Part of a small language model's weights: capped logits.
Each number is 500 + 25 x the weight over its row's rms, rounded and kept within 0 to 999. Layers, rows and columns count from 0. Numbers have three digits each. The size before them is the row's rms in percent of the matrix's.

# gate: layer 4 MLP gate, 512x192, rms 0.137, rows 128-173, columns 0-95
# up: layer 4 MLP up, 512x192, rms 0.141, rows 128-173, columns 0-95
# down: layer 4 MLP down (transposed), 512x192, rms 0.0556, rows 128-173, columns 0-95
gate128 114:507529532497549473442513486487523516534486522509491459441468531515540478507502504488518535504444486510469507487500509478486535458524467491460478504477492489513539506496474519426519505492475498513474546473475509473478476474507483501510462529490485517522501512463501533468489499526530520475
up128 104:517493476480450540499493502492505525502508495519466494536512504527508522491502551491496482526494501496518471507469504549532487527467519472508510551511455514460491534469470518495483526489496505476495463538474526505510527493459447508480515495468525517513496471526490486501535505466539449491
down128 101:483458518493515482555478531475476524454521515501481456492510519522522532517461486511506495505507535502493480513464503493500486506508511537488489534533488472544505493514477504464493516496560523473481505494531510521485492506484482434524531489518500475530499552513477524523532448424531478505
gate129 105:497519535472508487504553490537523461523498511488516449476490535556461511495557508508482543480527510519496502488520466558495480517525539514516485536479468537530494537508471529536484479514504509509495463523524500518483508479501473512496515493491511493513530503522520518528496516536487516511
up129 097:506469515503508489473502478450505457493497532511454462505465506522521506515504487499488469501469539491481540474502514470450541480523499473505530492543485480502468525522492478475501494523507510474470526496496500513564498494540450472505445483503527465496483497455505494517490546498546444490
down129 104:467457487467497461495470524470520526493454408476500502506531510483485472514483506491464530468505490442508523490521486519503491519468481505483496484535512536465506498513487512503531480484498512474492518571496491508487499503466437520523494477488520518529529503515496524502502432462493481540
gate130 096:469435494558465522502494517508532548501508475549534507565496550555473468492507514512504497517525496527514513529493511476481528510519527499452448495495545543529506486528487441501476475494497463503482482504497508518500483484507479467504499451532481494531529489460470526494471517508443513484
up130 074:503503483534510485440479515453479494465502483496495494506504542518475453503525496530488516468502526513494486514485492489511510480503512487496425527557543517501501472496510491482522516483531490471485475513531512499451540482503532471476528465503522480499495493490458527507497531475503496495
down130 106:494519477465532499509494504514496504524462491451491522492497449463505525505496486516512521497514511490498507491528491521549517507500472500495570494493504484483488489474542528531509494503544475547527529506487494515530512512494517496531542517465525535489524524542503479539531476544538515500
gate131 091:504500544497521472507529511528556509487492508539480540513487453477475506501487483525493498478555504534473530504425521485534534550504476461484527487495503522482509511518516502484454510489442504530530496522474500509460473476550495493488519475486521492507503524479517457506495510531489469525
up131 100:477461486505510504482538510490485497486520522501524454550498490491517455492479509498520526492461480498471502504535475546481545508506500478465515512510489495524525527508509512485513471460506535545477463469492499477469507539519502488503496489558493510464505486452502531525468559474459455469
down131 096:516480478545517534475522512483492483477474490505481471494479480476497535530492516497517483489525492486501482480545500517512497508476500517532479501463468529484499519480499517509550525532387511500519494516436477494476506486485550522471533523495485491493538495506512536507543497496463486510
gate132 083:500476489497527494478490509482549477456529483485502509515519462464537470495485492524470475498490495526496509494470532462465443512531488526518458508513571486530521474523512505490498540483525492487482489522475503482493509504507499507504510487492501459493516480499508482497467500542468526503
up132 101:459482542534499436507539506484453521490507497479487514499475518498512476539546499511489525496496509488474522581520520522508522536466549499519427513494501469470512532501471516519505525510514509475523511501528501497528450490483485527507514524486498516485540484510483497469498471509483510503
down132 094:510562543482522533488472489533556491477516486495497515485530493498494517493497460520488503503521508510529509506507542475531446503506443488468503473513502506511518507485533481510469480516519512502486496475490527490494515495548480484503482531484490513496492533473527490516537494504531529532
gate133 097:500519467477515517464455510517530455461502497452499476511549499478512491491548537486465493494507544541493502484542554465522533539531506453514490547511496489522427466481493492496489498510527518507503465509536539473480485475498490509508547559505497526484473459486516528516506477492521480506
up133 099:519511505500540533426481527489531500443550478492500473529511516484529482501521478507484504478498529466486545480536495494503511511519479473485510490481484508535449488465469514490516517494501512479500459456538510456514542532502482516492519519484519511465504520509465498470510456464514485474
down133 102:528517481471526505471510513499497503483490517501526526538543524521506521482532506513467436520483492527525491483478525482504535483459477501527494422520488520553538492507491495489487475513493493448488552502485493486502537500528541562495509528539481512530487551504506536519527464528466504504
gate134 108:487532455510494557495493524513431493484457499488523463528527473518489533476500553499464519512522515535481506486493497516490485500510496542517513514452531524478534534509528483481489509517513497434500474524512502540467486516496554498506447539456486510503480519521482469459514536525527479490
up134 095:533449496466482497480445478494535439481500504497498506534520482486476535509471540517502480455459510484495436507480486484501498515521468504535505502545499511513504433496530478496492529508567540473515541489479493464517513519485547490488514508505512520506480509485455506465467480537479527524
down134 095:468490515531498487499553483492522491491438553455543506511470518512512467509513522523543501458500495475465546454518486554478514532546518524521520539466517505535472500540477488499508483475507457508468520545494499540562513466514480467480506486467506517520502522475526483524490459519531477508
gate135 082:499473482442471488505503516495499472512519487537463536498501479460463480461502487473519455518480488459506497491521551502502525463502477508477470513502476488538518530494562544468508503474535487524502497508545452494476459478522469526504474501521525533541527485483461542496483482545540509475
up135 100:509469491467483447536508494501516522506450504501487486520469480508517552500511493488485472518529510525516510523482502502462488503542517519529464518457424516477510515525534508504461463484539478491473493548556474496490503499455549524507511494456511513520544535530518501476545503490505493425
down135 099:483525509528491473475489522533494508456526496492519521520483511489477469500545507537516521506498504502491467498490483496479490498488487513483474504554527492514466493483434473524488504550482505481521482482511537488450531513526426482515532514480556478532484501520469474502494508482504539487
gate136 090:508558482489493499512453468494456520489498507530480480498524485488479521512514505511476511511497491518493498494466522504512469512493505447490512503499542483512483443508537515512506504496507510515465511513474467558503499494490510511461507506527505473526497488510477523541514533466538506501
up136 101:533503490489518488455502525485508505450535479458473432559505460508541484488536514506462507533500504510520474485535469491512505501501547501495451535482469490542485499528487469521505472504524493524502518478554524503528473507496510484500455529497531520460493516514523507513500526494541489473
down136 098:510524470496536501532498532519447503531525531533497495466518513493487527471476495533567489468478494490523502522494497499499503499478475476513536502509507540450515484507574534490475451533433462500477493516493490554479512485521475472504535510524467482523520520518510488506490468495463510482
gate137 072:546538538497462523476467494507483510492485519525483496503482491504503525507567528475505473508455547482527519507499525493516489530500515485496476476526514459513509476445486475525445490499495518492489457462498537538486481493513492484470481434500510484490491524458477523481492460531496461508
up137 104:489530507487511470496529515480512494497528517456503529459468501516504492495474514542514528510504470480492505482501525473510494491508505500506477517511463543484525486515515474503463528458497483518517555512534507466508526479439470526482529509501488491470488468475530522494521468507508538476
down137 100:492452505522512506527547451490506516481496502520497505504501518490447447518505491500483505506491464538570494532495473500498489471477506465502517492466515453499482491506470476533536508487528456451468488492487509523490465532500531488512527512500531523535490503482496470519523554493494516514
gate138 095:553518471497518531505527479535504510492549520499509484534466489515506477491447439513449548544473465499538494569522476505502467506514518478527468465528469496527518526477506521506491469503523507553520515526494526495479434511528558493500473528505497495491497503502507561481485533466480513502
up138 094:456514529495469472481494477504497529485512503525537487453490517512512511544534472502546484510538517489483499495504495535497523533504501543533518531468485536496511494519482476497527451476504523444492495534486517528536545482536468479504508520476487495473513530496537532549505511448547536481
down138 091:526522529493487505488521491503508487528534459455481496511494494499496513497478493513430516475461509494481462525485515479483481517491502461482467479479506486526480506489555536498494493489525522506492504479533481501466440486528494514526520483516507457521498484546485534453479490456481503486
gate139 090:493495515473494551516488510483514525503487505555489500556541497525465514441469480525531528493532483526511513500514502480473530506501499511509515439469473483495477469527484487501462497532521535520507493511546521524469523499520491473503468517484519487529462499498495527524508514516479495504
up139 099:507520501530500455429538539530460483523504511458480466504478486487523514540494509521492532518520472533509508522463491479467503504503515539472535505503524537503502470490536504495460525527485505515519485491502446523477516513516449512508506513482505515469511488491469479512545528502554510531
down139 095:542517501507540511474536455453499518455521493509506505498540490506482501456470491484518478496509498504500500480519520468489493478486468498498462472519488511481496476505518488464497516520527503480478531504516552498521512499487484515519470508510460512509517510517537542506467489514456473513
gate140 084:509498488495476503492498464512515492528534502513461522438549503556516484510506495509495502516473498481517477516490532494485508468543539488457528486491487507461499491552510518528486495504506519522463539466504495454463504493474466497520500496508468504522504496463491526498502500518470506528
up140 064:461508531533519510494519540483480477481504511483550465578480471479500499499520523494466504463533488522518565495524470495509520527479473484493477490501519520516508495455529470441481513489484503478534504499500519534506499533486510509475488499467499503493497527501497491507499510474529524492
down140 085:481535510467508510497545581508490539535524510504511486537510531537514491457512486505514466511498506519521480515516489500471511504490502502494513493514485544431488487524499493473459489488450526521506499461544517493498494485504461528507452493543483512512521547461485491501512523493484499495
gate141 108:477505488499514472497496422569534527512522514576465473514484469499559528474475466469541539477498477542471502510471512512493500448504467459478491508552469489460547480507520514536506522478501486470516496527527509536493509492511492517510536491523515476493538540522504470498490493518516527480
up141 100:509515481507476481550526514484521472556539518529478513489510517501513505504530504485503520531492486458498488516508502476503466507517481457499508488500510479484470470488502473500433556527484522524503505495454486546492468520525510570552469541465504461547480491502478495481524534495510514527
down141 097:538471501463499497491499540516460490520511491481500501511519532495493500515481506524510453499508509489505503479498488472480474520505525518467481503527467506533487500496524464485494541492550511509523551532521544497530491517456512497434488505423492536529537502479519511490496506463467500474
gate142 092:484508500514471521463488483537491561485527473499498511503518492502511499522523517476498507482527464470465508524443530465505501547475519517496490476492549513553459484486464510478530473487494501570472523533500486515477511487514464494472508469550493518497465501515508488523453504497495490482
up142 112:463501508488536573440483549500498545498453508510508527537503517499524512454509495501487491463489498505490493534516487472482517515525479549519527515491503548500511467506490496506474451522529497472532485444517498505463497495456482495519512464465503511508501507467455484483536503454524496526
down142 096:521494501504535464514533483526515477543479498501520480452511451527478535519511481459495482519567481522484462450468481529531511502438489467466466472507495461476441486492476575497504486508522486525465507558484524502547491505534510522510514538519493494504517515502467470520444553502524506509
gate143 071:531524494488491513482475478474492502481482473544488501519507462491500445528480511514492509483484561480526486485487518514495476505482481479547504501482466461504512488507488513523538463503534482471469455532489478510517524496486509546485478478493536494510467505513477482489482527520503500509
up143 130:508529539489517490542485541507500467503492527492491488527511491492492462485459515520500497463481489528471546485515470491509480474548463469520504485471507485474500522481484485465465544546519533540511473490481491510474494462487519517530486507540474470514503494498504496501493483535492516480
down143 101:522480466473487498507458476506484494511499515497506523491473511548504459510541494507482473514513525474516489510470510494524528505493521517494486530516520500525519493510540500486557478474500461471495519510507494485529492520518496495469480515461506520502500518527509513502488515443475514515
gate144 103:473463487490462482473523492509517464489505520557518480520533487495493496519487540509505506472486510494476500496499469456526487473539492509475515484483528533521483518483524520477512531479494508483466506513452510503485513500494525443465497519505450492506459510517493508550494495520496476538
up144 103:523496496518533547487479494513518491496474476508513546508524531507456517478448493528490462477492454491483496435495531482480468519526502531476528523496476488543515522536515448446510460502482499510489543509524552527451541486497525528502482491532479490489478504522488522483549503513487489551
down144 105:492460540491541495486521492507505480513456517486513496504527482474486496542529524487481506507496469503512515540523454497485493525537538483466515514477465514479479541472521455449507486480414491478513497499530482523515472504475510490491546520501511511492503521503511481503515510550480489510
gate145 080:493488535528467521469476531454491507508468507502494522480516538514528448537502461512509492500510519494449474502471483511495533500517532527519522486477498456510543500515479483474475470464456494480498504485505493486487454546492493459511454479540501501494508475452494460543515493511509496521
up145 103:497512450494466478511468500520511512509508544519511466499502489490515546510497479539489497487497459499512469495510474498502489501472494533537518511512494489469556455515499481525503502519501527477513461592490491497479518493523526523525502474501537529487480461459469491491490510509501505489
down145 087:512457517477489506537495468451463488533447483524501517528474500512502488467535522489487528494543555526493518530477475465510546507536504467456490478474501487476508498466532486462486485495561460515502506459555494505542465492496471517494502493505485485515569506518477489498510440501498505546
gate146 107:487484498468496480483473488460471529494498507513497510491556502539518510541519538529511487519531534495475482502503525484496549508488515513494504505511505499492477523504537511502500476550519486542505491424478480498531504492492536498486541508509489519495473518517526504487472483531486509499
up146 106:527487516521482509482523490541509472556528466560452468503542524560524490529522500551529536525507518508479499493474509525524532498502508524476516473486514495491499491472482498480529493457470491518535497478488481508484527470529462538490504526504513474547502473510496531513498469487477482501
down146 100:469505473531486531552521496488470472469508539486517508503478495451488489522486510470480500472505476449504507492529526476514510502547492476491485505512459505483457497542525488549521502455464517491496496504514510541509512498531451501490496498472510487492533468489502475495471540562474508499
gate147 091:488489525467519502504472519480494516532499497469479484497481486493533519500501485537489495471466503521459476487563543513488498501506474507533528520504439488463495483513533479489513531565498503500486509504534539476469518506487482493532493495480537482462516487477506474503541496509521517511
up147 078:517516510531485508511518502558471493470469528526540521528492476492482488507496498477497497521549504470538529497476482486493485495490540508444497475516563515525514497485460534490456507470472500503509485496480459526500505488486536486501510506510469533521505514539485527489504491510510499480
down147 098:481528498492528519504518511446470482532511512475494485532508483474539530507516488554511487536458544499482498518510543527487503507484490519520508534460528525485512512539473537526497478500521496485481484541531486495493543495529502542479430519537510517481476521501560497540483490478526495483
gate148 084:503471483483498489496473519500478487527544548511520485467482499513515535542481504460481505526529551505508499462497542520486501536500517472525506474457494461513509497474491475434498466503524497480492534508456563532521510524514500509474517550489510482531524495518498494505521520522482497474
up148 097:516529504483490538510491495551522499467525494474500516469518489528481508505472516502475481487526521517508541493498469464505539516541447516500528476510493556513467475539487500526449482496507480533458458503507526541508494544472513503457523500500519469478521513506518483500507506469532546514
down148 092:502478529450529507518543512462460537456536542488487503463522464511506492490488471529494482498479555505486512479494501524517480510453516486517457474504499497474497510460441563476485501480509534466473512513458461492511507475533525511483516554514529530492460502503501545481491518469537483514
gate149 097:481530464500483519488501482554526519484520498559497506506461463500486520506497476468488511485483499531526530531522514518509512523497521493525524482560529535518507468487442486510436491489488505522465499486508511542510504483511507480523487562491474493506505489523496485528497502487465488462
up149 106:524466447460503551513530501480537514534499482528484496469503513516486542454514533511463477484478485512496507481471470509485509486485473454530512525500541481479462527475498520535478530493489495512520465562496476528541476507519487502514551501507487489518515502498513529526545474494532500477
down149 095:496508558490459470529498502499484503522516531506466486485511475528519476534515487502456483487492495490515483499522478477504524484515518512496460503484512484503478457518474502506476533496485506499492512465522487492482506474533482449460517483552465525500463534531441506510507472492496525493
gate150 074:474510537476507481500469509513484503506507478476514546505472489536473509512470511525488465503529536530468522496470504456458449528478490512531492514529532489507505553487503482533526532512524483480482484500489471495466514512497519545517478482496517509498494500506492520468528503515517555494
up150 105:516486475518458533476496494496504510494460554481437499503531485505513469497535497503501486505475503488496487511507524519460490509522489453492508545529470487518534477531499498491485519526471495531487512551498548498510540448525502471518501465536495508452483479516508501513491488521464514505
down150 104:490520526514500479517497508518491475483503482510511490455484500495513479473459548498473437527537475514534523504461481482497481499482506515499498479471522528453484528480524471537517496493554496466508489475463491512542502585446524550483478462485528453522553479508471497486550524499545532494
gate151 103:516484517487496510517537479507464521568511521450450490498487481479479512490456469521491478483486480494488471511527517480504501532485529574478466502453506484534536530501511458511505493482484476476485460484479450500490499497491505542494497521518484498525441512520527509489533505519483490510
up151 098:498523496473507500520511490515484488507501476498451479469487508486496466507456508521509518476490517507496485495492473464475520505510490506476460494497502512539507498492515528441486518499492449527467480494508520507459495484507510494485480469458464514519451500530491538493559463560482493522
down151 097:484479520497482472530465444468519485462444514563500528474499484495497517486486493498515476540471467483527514520480536511482474465494530483525485523508541515514510487524522510567472483505507492513495473538542474521515507544516457514512460507498536523505489489526507495477537493523513524527
gate152 108:516481533491500506486504492489475495530524474498484493500486476507486509507505459514486517510528457533450493510539508538494499506467496546522531496468473509528518525524488515467460502474484512506479540482501549497559483481446529457493522532493474508512513519522469459518492480475496485462
up152 121:488528525541531503491489534538505513498475522521489474540477547523502505524490479529490536459479492427522524530525496481455503514540514539505496548525448498470473532478498474520522505528521506449514500544487502512472535505518505481465495493461438514509440476499508549527485507501516530521
down152 111:479454491457551485495488492516491481475484528505506528505494478492481486465546530513524467470459510485498460525529517516479478493525489530514519519487473499474511510515489450537499479501565427537495466509533476519534528480499475532457482487492490500507542491491475521497491511497477510515
gate153 100:522485538518496498508479537492525499498507449482483481535532479493552544506497526531517538521510561467509449506516506525535503454504523495509482514521466510472515496465502521474488497478524525504546504527494505480533496541516499494504493524478505476471493482467457510492514502479538481564
up153 092:507536484488518490520468523528455492547518531501485453500530523545467415494519513487494486475451485516523512516531490537497511489511522506514538518509473492537509526531464484537566530496501472502493499484502545483514511455516484496491507496523498508493504494533530432514485505457465491448
down153 106:482498514495509474492479530505471485508548493514467473481500476451534485504514537521494509539520490523516509544519483488496453496503465532502523506506532532472524517571521501550457472485502477484500508472531492485509485504483517545511522490475525486502495502486472525518479525524514535489
gate154 084:512471488495476475490515497513546483486492518514512505543490476492490476492520511501475516535538487510532480480507491468472477524530503543569484481474506483510558529472487545538456559503496520447496485494518497493475463492464479553533508471556495474514502510481507469498514464524482428458
up154 089:509522463512463482491491498483509456520500493520527490506479495527454501524533509496514480495491479509514459508512512514500493501465500503523444492453482451491471464495486469521490521519492518479497509499474497478451494482497507539509490496498499513534479481511466506491504525532535508480
down154 094:525456515498458487494560506480471488502447514495479511496531498501515495504517526507489508478475550499475510530525489495506473494537453483468525534503476523523522519519542462468507442516553472567513509519522534511581525506470487479468514502492494526479521503491497468536487471469457533511
gate155 115:538470510487474501538515503500532515524490503520509469511483499502513475514507523487534508517507458525528509528518525496512524520491514533498493522540471492445493536444479551513502486501515521499458521547504535465519481464518475517518489489465520469504535518509465482499516490421514510494
up155 108:514489483507476517493506552507521559523531489494472491495496486469508506462496464493504500530491503497512476481411542485526530470515478526499489453527519496499458498503485518498466470499481481525498509515479525464456494513420506536538474471469504546499535518482487487541515530484494521503
down155 112:510490502467493504547489511508504450511535536514516516507489522538523515573515525465543495478514523471490506450502495486529499507496482532463468525545477485497493496513501540536509504460503490539489531512501478468527546500533504469479479481467527460506490508467522518448527467513521537492
gate156 090:509526487512476551499494446496487495497500538517476491469504516507499498532504461490540536558511503520504463465529512556509456509547528517522508519541489510447500437497560503471512529484528510466501510476547503509532485515518541475477502521526467480511485513494484518476498486491491501447
up156 096:505492477492501520529473521470533522479484514570491464469460480521519463504529502514491500498521484455478504508522527525538527482509479532483533511465536511506427498509459501533449489462504479499513465482507505513511488503467498495523532489501505452447508459484475506491493493486480506505
down156 092:487551498497514489491508513517472483510485509526491477511505479522491484516510489453522460466511462540501518478467453513554502497497504474507533513489493492470496513481450483505503528483484514496517481474463497442476427488504463453485516435467497502492527482496502509489497514528488527530
gate157 103:507485498506517458484507499521535483559500493518539486454481516546509498475497471494499487510549500439506508532510494468492513470498482500521511513519498528524471558510504518521493479507444498488513544527538497506492467519493511476462518542502495482503478485470504506490509556519469489522
up157 099:508456495482451525474510461525490497568522546508512510530517508486491515460486517519475459461514538510545521475557513486496477461510536512466484500503474476506511506545521508535507480445489432509487538500510539524517475519466530484502482536471473496529505462476477521520524509458526515503
down157 096:498496526498522522505541482477486501433518448526485504497471506489513535527540527501467519489502497491473505541510467487526499500510516488499460484501514502462499512473505513504482484470562542472499489493496538500482500466554541519523500492483512501435517519523514484524450535476525512479
gate158 097:499461503495521463518538482494542560485513495525502479528481530527548519494515525492490516490507468519538488537509474473538485468513494524530507570515503501491529555490544519488506482505487511520497505485509548479568543506480490488510498495480474454529461509460462536500524507550516480467
up158 093:551500535524504479527524530558508531528502485511521511512490466529504485508545509502461495528512522498504472528502510528543498510503501523534495531484473479512525532489507529500546528517496542470461515492472526502527538528527492486514484486520482462523492492477479529473522489511566478520
down158 093:478514486493515520484551537503566452494511477502495455510503503489485543488451454495473526445533498465481484469541511510509499426522495469490502485482518519488485433460521529500515506551479497506508515509514520537469532510483517496531550525504551519509479503492529489503493418502483489484
gate159 093:505494499509504496473518504504517506420481476516476521512494463515509464485474498521526493487509471515478493522489526469525475503495477478499507482494468497472515513499450538528486524524452473548493487460453478510519493514491573505517500491498537522496489489533510517500482515486502502497
up159 101:502470505448513478555538511503488482507518542479433475522530474503540527464490513495518539498456500509520484548513500494481473490490491490509533513507486515458469467496515511442461502510542500539520517470531471502511422491523494515491473551522474475507480510492493525483506498518509501467
down159 098:463487539477484533495483484506528537463530512498508531540523486488528431471485462508491514483550471499501475465474505539526530491510481522521494472545502470505526474502497491474527519520466493476509460492547497497470544505529463479472538501489492481525527496514473464489495512475500467532
gate160 100:517495497490464501512489508502530510508550526472522537531515466465506477513494472511494484502499485533476480543510488508520458476538514548465468464489474531501497487485463457466461466537526513509500488439501520494490511499559481548502541470533471482497492481543518470491496507523526471533
up160 095:500544484531549493496492525520494519468495470473449460478484514520476523503484519526511490488494466497518481545542519464506479499461454487499561544504485515453536492509500536481527524511481496473500499511517492488495563459468495486454463506448517514471522525476537514512522487526508532511
down160 095:527489499500496521472501471487499468518507493511519518543493515439464477479499483513533545509506508503504501531493472521490531521541549515503453478463538510520507458537504522525438467525522520522491499494485511505517497471523491533489505491532488495502473480509461477502481507522447456516
gate161 105:486554482543511510526520464525514505527531512472466588530488512499514506509509468510528502479514529504496519487485427501535516509499527535503517534476491488546469554467510501509521515487495509541507485474448478476487471486498506502506523524519506504507476525491504483500471434492500538466
up161 109:502476506485486504455516504498450517462451509520497512528534456534501462530515517492476516447520477476529521504536544517481517476491493486461505499523509517509507513547471516523504483510484492502574521510557497483498506480491513469532471487462510522471547528472506507484534519543463487486
down161 106:583515474507489532495498508513494505504469529481487521483487486481510473512520511525506495507548439497508496517474532513483496506531514478475527514462514465507485489465501536501530503507513502529523517520516473496518500510470470490460514511437482549502566483496509509505509547493502492539
gate162 108:513499464484495517493501528484447487475469496469521468510503498476493489485520499502493504462488493484508465519537480505565530499524471538460486483535519487469480516501431480520456490459492524492527476485496509525531494530486557434509465502454448485506452482514486498506519565506499498501
up162 097:485521464517519472519485527474510539523509498497527496543495512546496534462451524477516476478501487507562521525523512490537502501498459495456529512516512506499500477442505534440485503487517532484481507482533489539463533475476498490523484503512503510508504521494504504564466522492482501508
down162 097:500462506464519490473501511473496494583517474484485536449472451515474515490513501493454496513497516484485476492490455500449475505486482451509489511504511460495495499488466504499536496459423481538477485570501507481522488472509484523494488477531544523490462490508459498503497498481501476491
gate163 113:460546494470576470519429533494507500518499509500503436510521538489481509488519491514515492483482518494519524521525512492490486510547490531472491502501502531498491457492522487489509495509490502480506481512494474542554498497504494513462506522508495517498569451510517445466503486503488515479
up163 112:529493543509501490550513458522510511475514477501491484440500477540533466543500553455518466490479534551558539510552469467554496477500512510494484515501516505508515478454488499458534514487464498519471485515480507506536508497493524483518460537541494456477558487498522524525517521530474548494
down163 105:511535481473483516500482514483513502495494479513492505531479499507471492510514501494474468475493545457514490462528541531484480469515518492475524547580500488491554518498486503475456493478504541514509505497482509502482509486503514496478542535552466485468481519519525479476522489477507522480
gate164 098:508550485517520520515515525507482517526521529516539491433482511458516499480506505507498509488503474485490530511499541459464492458509480489516469482591494476501487459482489530488479505515479548508524519501499533543528522488524533471508507502480538493485500523496471525537518500477428487532
up164 096:525505488465509502510512473483482453488507495480485506507531517500548500488489515475474495527482479549522521525514486489450510468492484502524473505514498476477522484530515511522491486532498533495497497545507495555483468531510504492508545473496520493490476494436501503522492534507469518506
down164 093:524518529493491487535534478503502466470493498527484483524504514542480494513512535476479470498506523488519467505494490545557493531475511519458533465499522544470470495450487533470542515484513494508479507473487496501492542521452530499480515544490494516514496510512498485513479481467488532495
gate165 106:507499469507481490481502536549497525537436495524502567491476485509528549505514543529468470520509509450497509505493501512492502513521507505480517485538482500507519451508516504481533539515458498547497531513486485513463485515477484508499481488522486515514505491508491469486505548507511490461
up165 109:491495503513506504481490550524554513541493482493486502477450505540471487470453531468481452476479488461512465530488524457504494497512505553551514526498521489441490456509494519481477530481520476481489514473532504517513489511478498520498503500509485527536522469498515451489502507472503546551
down165 098:553496506457483516503462471497483493473508520514522505469520517498489459537556534481504540538506519504490524483519510470504522524454532525457506498518509499474502497463506497525505484499485485517522472497546536532502511488524528507529506523539499438453529489524478500478504535536552538495
gate166 123:532503465481518487530496517504485462512517520513432534485525513522488451492509554491532497550496489494508481527472540501487565533474504503462512507468446521489453516498506496498490473506506486501476497464482509501488516489428508470515499538478490481529486497482517460480494473519534487496
up166 120:478486510491487469523472465516440454501478527527510537488490492505483461502515516518490493493517511510498463488470475466525501540475515502475524528488512524476492501503504495484503503499502527507523474496491489514450497497457518507497495500520465518505474501475529464526523478510494492458
down166 115:530446497489491493515488547493507501507468541508502522524462526486498511502459526478519486481509468534537496505555476488461523527514461518479509520505506488510498508452518522480526457458479446516509487486471516530463508476460517530540490524505547500487478537493499427484503515513499513465
gate167 096:482469489516489531520469496490487515522514476558478486499474503550525524507498510504480474503527516529521500487533511496526509503540485534543514525505475518513486488516496513503474519495472471468511480494485474478517467511524429456485506517574494447478444475479492485487488463534482501529
up167 092:457499526519554465527505506500495478504509547502543448489468487517491487470506490499461495501508495443510501500489497520491525477505508476469483481508507483508508508517528515480516513489491492534484488444477470493507487482459494558520480500544480503482463514508474488532476458509505464488
down167 101:505483492506506516524515505513534445506543461475483496548541487473474509474514473516477475493490534504472501493512518422591520500476487504522495521521510514454506489486505495512493497500524506479513469542486433532513523512505496466507453480499538498491458480512491526476576454508479469508
gate168 091:515494497535544472434477516496507501512516499461481531515489484481498518481480495501486457468513513456512528549525456497465532509519486510473465507509500488527506456488495499507539516496514476514438516441507518491478475498497516501493463522471496520525468517467519525479511547521486488520
up168 095:492489542522478537493480494512507503504454521495545517467528517489527461495517491504512458471534509545482504497426478538518481469521548497458512498476569489474478499534522516517478461549496483518538518514470491507516544511499492485482543488513490475462514512501479481510488466458516509491
down168 099:457528500512480507481556509471493480442494492461512472534493500537491504531478518477507465470464514506534486492503489471511543512489501489494519533493504485511477513500496514468539479475501489487527487490528482493470497507491504459518486467486510518503487514472476564475505533498515535483
gate169 113:500516516500509518495491459521477528499473479530496506477499519488517512511504523500483501477502515501529487522480435518524511499501492489500452457497443506553528485522520517424527478491477502480490505463503520438549478489536503501487489545493457536506520506520499461507510440556467509510
up169 096:534485511519481516488489479501474508474480492405563495496474521491479517515508539536452513537503472497493437508440520499479476496482497535502529497526508557487458499478530479507485470493506452500499499467523503528475550511470499505523515467507505497477504471508489542560490500494512471507
down169 101:542522507500501530495559470515486526472476452451497487450489460512548470482473530459492461518493471425484483523461513506480489514483526505487478513498445506514476498487489531469543511487525482520511506452532488508540473530515529517517459491522501544495526555494479488481504524483510477469
gate170 122:514495539480502508501464462519475490542508489477514512432521528498531537489482455512506521516487491447476505532495463560483521473551508525487488518454476492478484508502494507467523503514486536481465554476474482514526476507489500516473555512516471486488469482530506490500506481497530491487
up170 109:480536517501472481517545474462525505515470522516514518493481517515473515521540539514493497508521482478487499492496505498498469521527535459487465477516498505462504548533468519501476507501506518470527498531503518504553500529486485515497521453540441479536455490501517485551447540450493511500
down170 106:519514503545494509525485473546533526510487510532522548496516530492491518520447533501548521489509530483488484476471520503541454451516545528515552511540496489421511499520520493517501534498550521541495510509482536454489557471473484483523488490494478488476487469505485512509531488519533518473
gate171 095:512490532514512493512497528454522489495525511495505493513515436474507507487471549521459537489457511511540482505494504484548518488496474505525504497507514496505489495460485500494526514482464474496554517501505522477484544535479526491493451481476493477501521521525507503497492480536506512488
up171 104:529473488527500520484499508511512486493475527531490532531519471476536525522536469500519492502463517525504554504494460528546518491506553516475504517540481502549489479492520468521466516496518473517533503476491527519491478493496480520505455508495511523521505499490495523525518467532466510503
down171 097:515506510473529475541497507463467520524483470475523542479484476488518518474471488528476504523528467475466456470527470492521501477513443451513509470527528526511456530492560545507509516511538494417511495512552505510475491506497515519535495518503472508503506462511510440518491521491503487512
gate172 106:516533476521512495487479478491517503489547523530522486502521512493510499507476493514510465526510504516541547540526480530521505482525524506498462546475519548462469496505507504498498464513483534531491457458450515531559516543458534488515530506493480449476491464514466504511513490485501466517
up172 100:491473475496515494517476511529474493508474501422520503467477454463514510472530503455511495511458501495551532515474490502517491519501476467456499504495534474535538450522520501497469509475503472483422503499510466498510515560519519482481476493503479447514513497495445494574469474516537502528
down172 105:510487507490489453485446481519463443507513487502512518507485498519513478534418502512482512516468484540472462473542476466505470547507536521518520537525484490483512542535492502434529498534513496507496514485476450496474491495522544566498511495499518505484453481492497518490492499522484471453
gate173 078:519488518504472534503486469465527537471437497533496535466512499488476499475502507502512517547488540455522481470504501519528483534486514510490501508510480450510499460470485512492535493508529471518448514468532504492514458481500482502450456467511499469522517510479486535510510497515501496529
up173 105:506510493500475453516494479472456547488507540491495535505506473537471501518505497495498515482492512478497477476503487513474523483515510487508480508492464495475475512495527473483520490469492480511421517511505488458534448519500465522503471470497488502580556490498509491518526475513493502510
down173 099:522472516503502511472460574548531485493511466488516490491494471481523534525516514465515507518509524539501504477486487462536453473523498496478506531516503500522567501529485499551484514514515519471503494461517520545459517480512510450542509529489516515509451502501522506537507532471502472517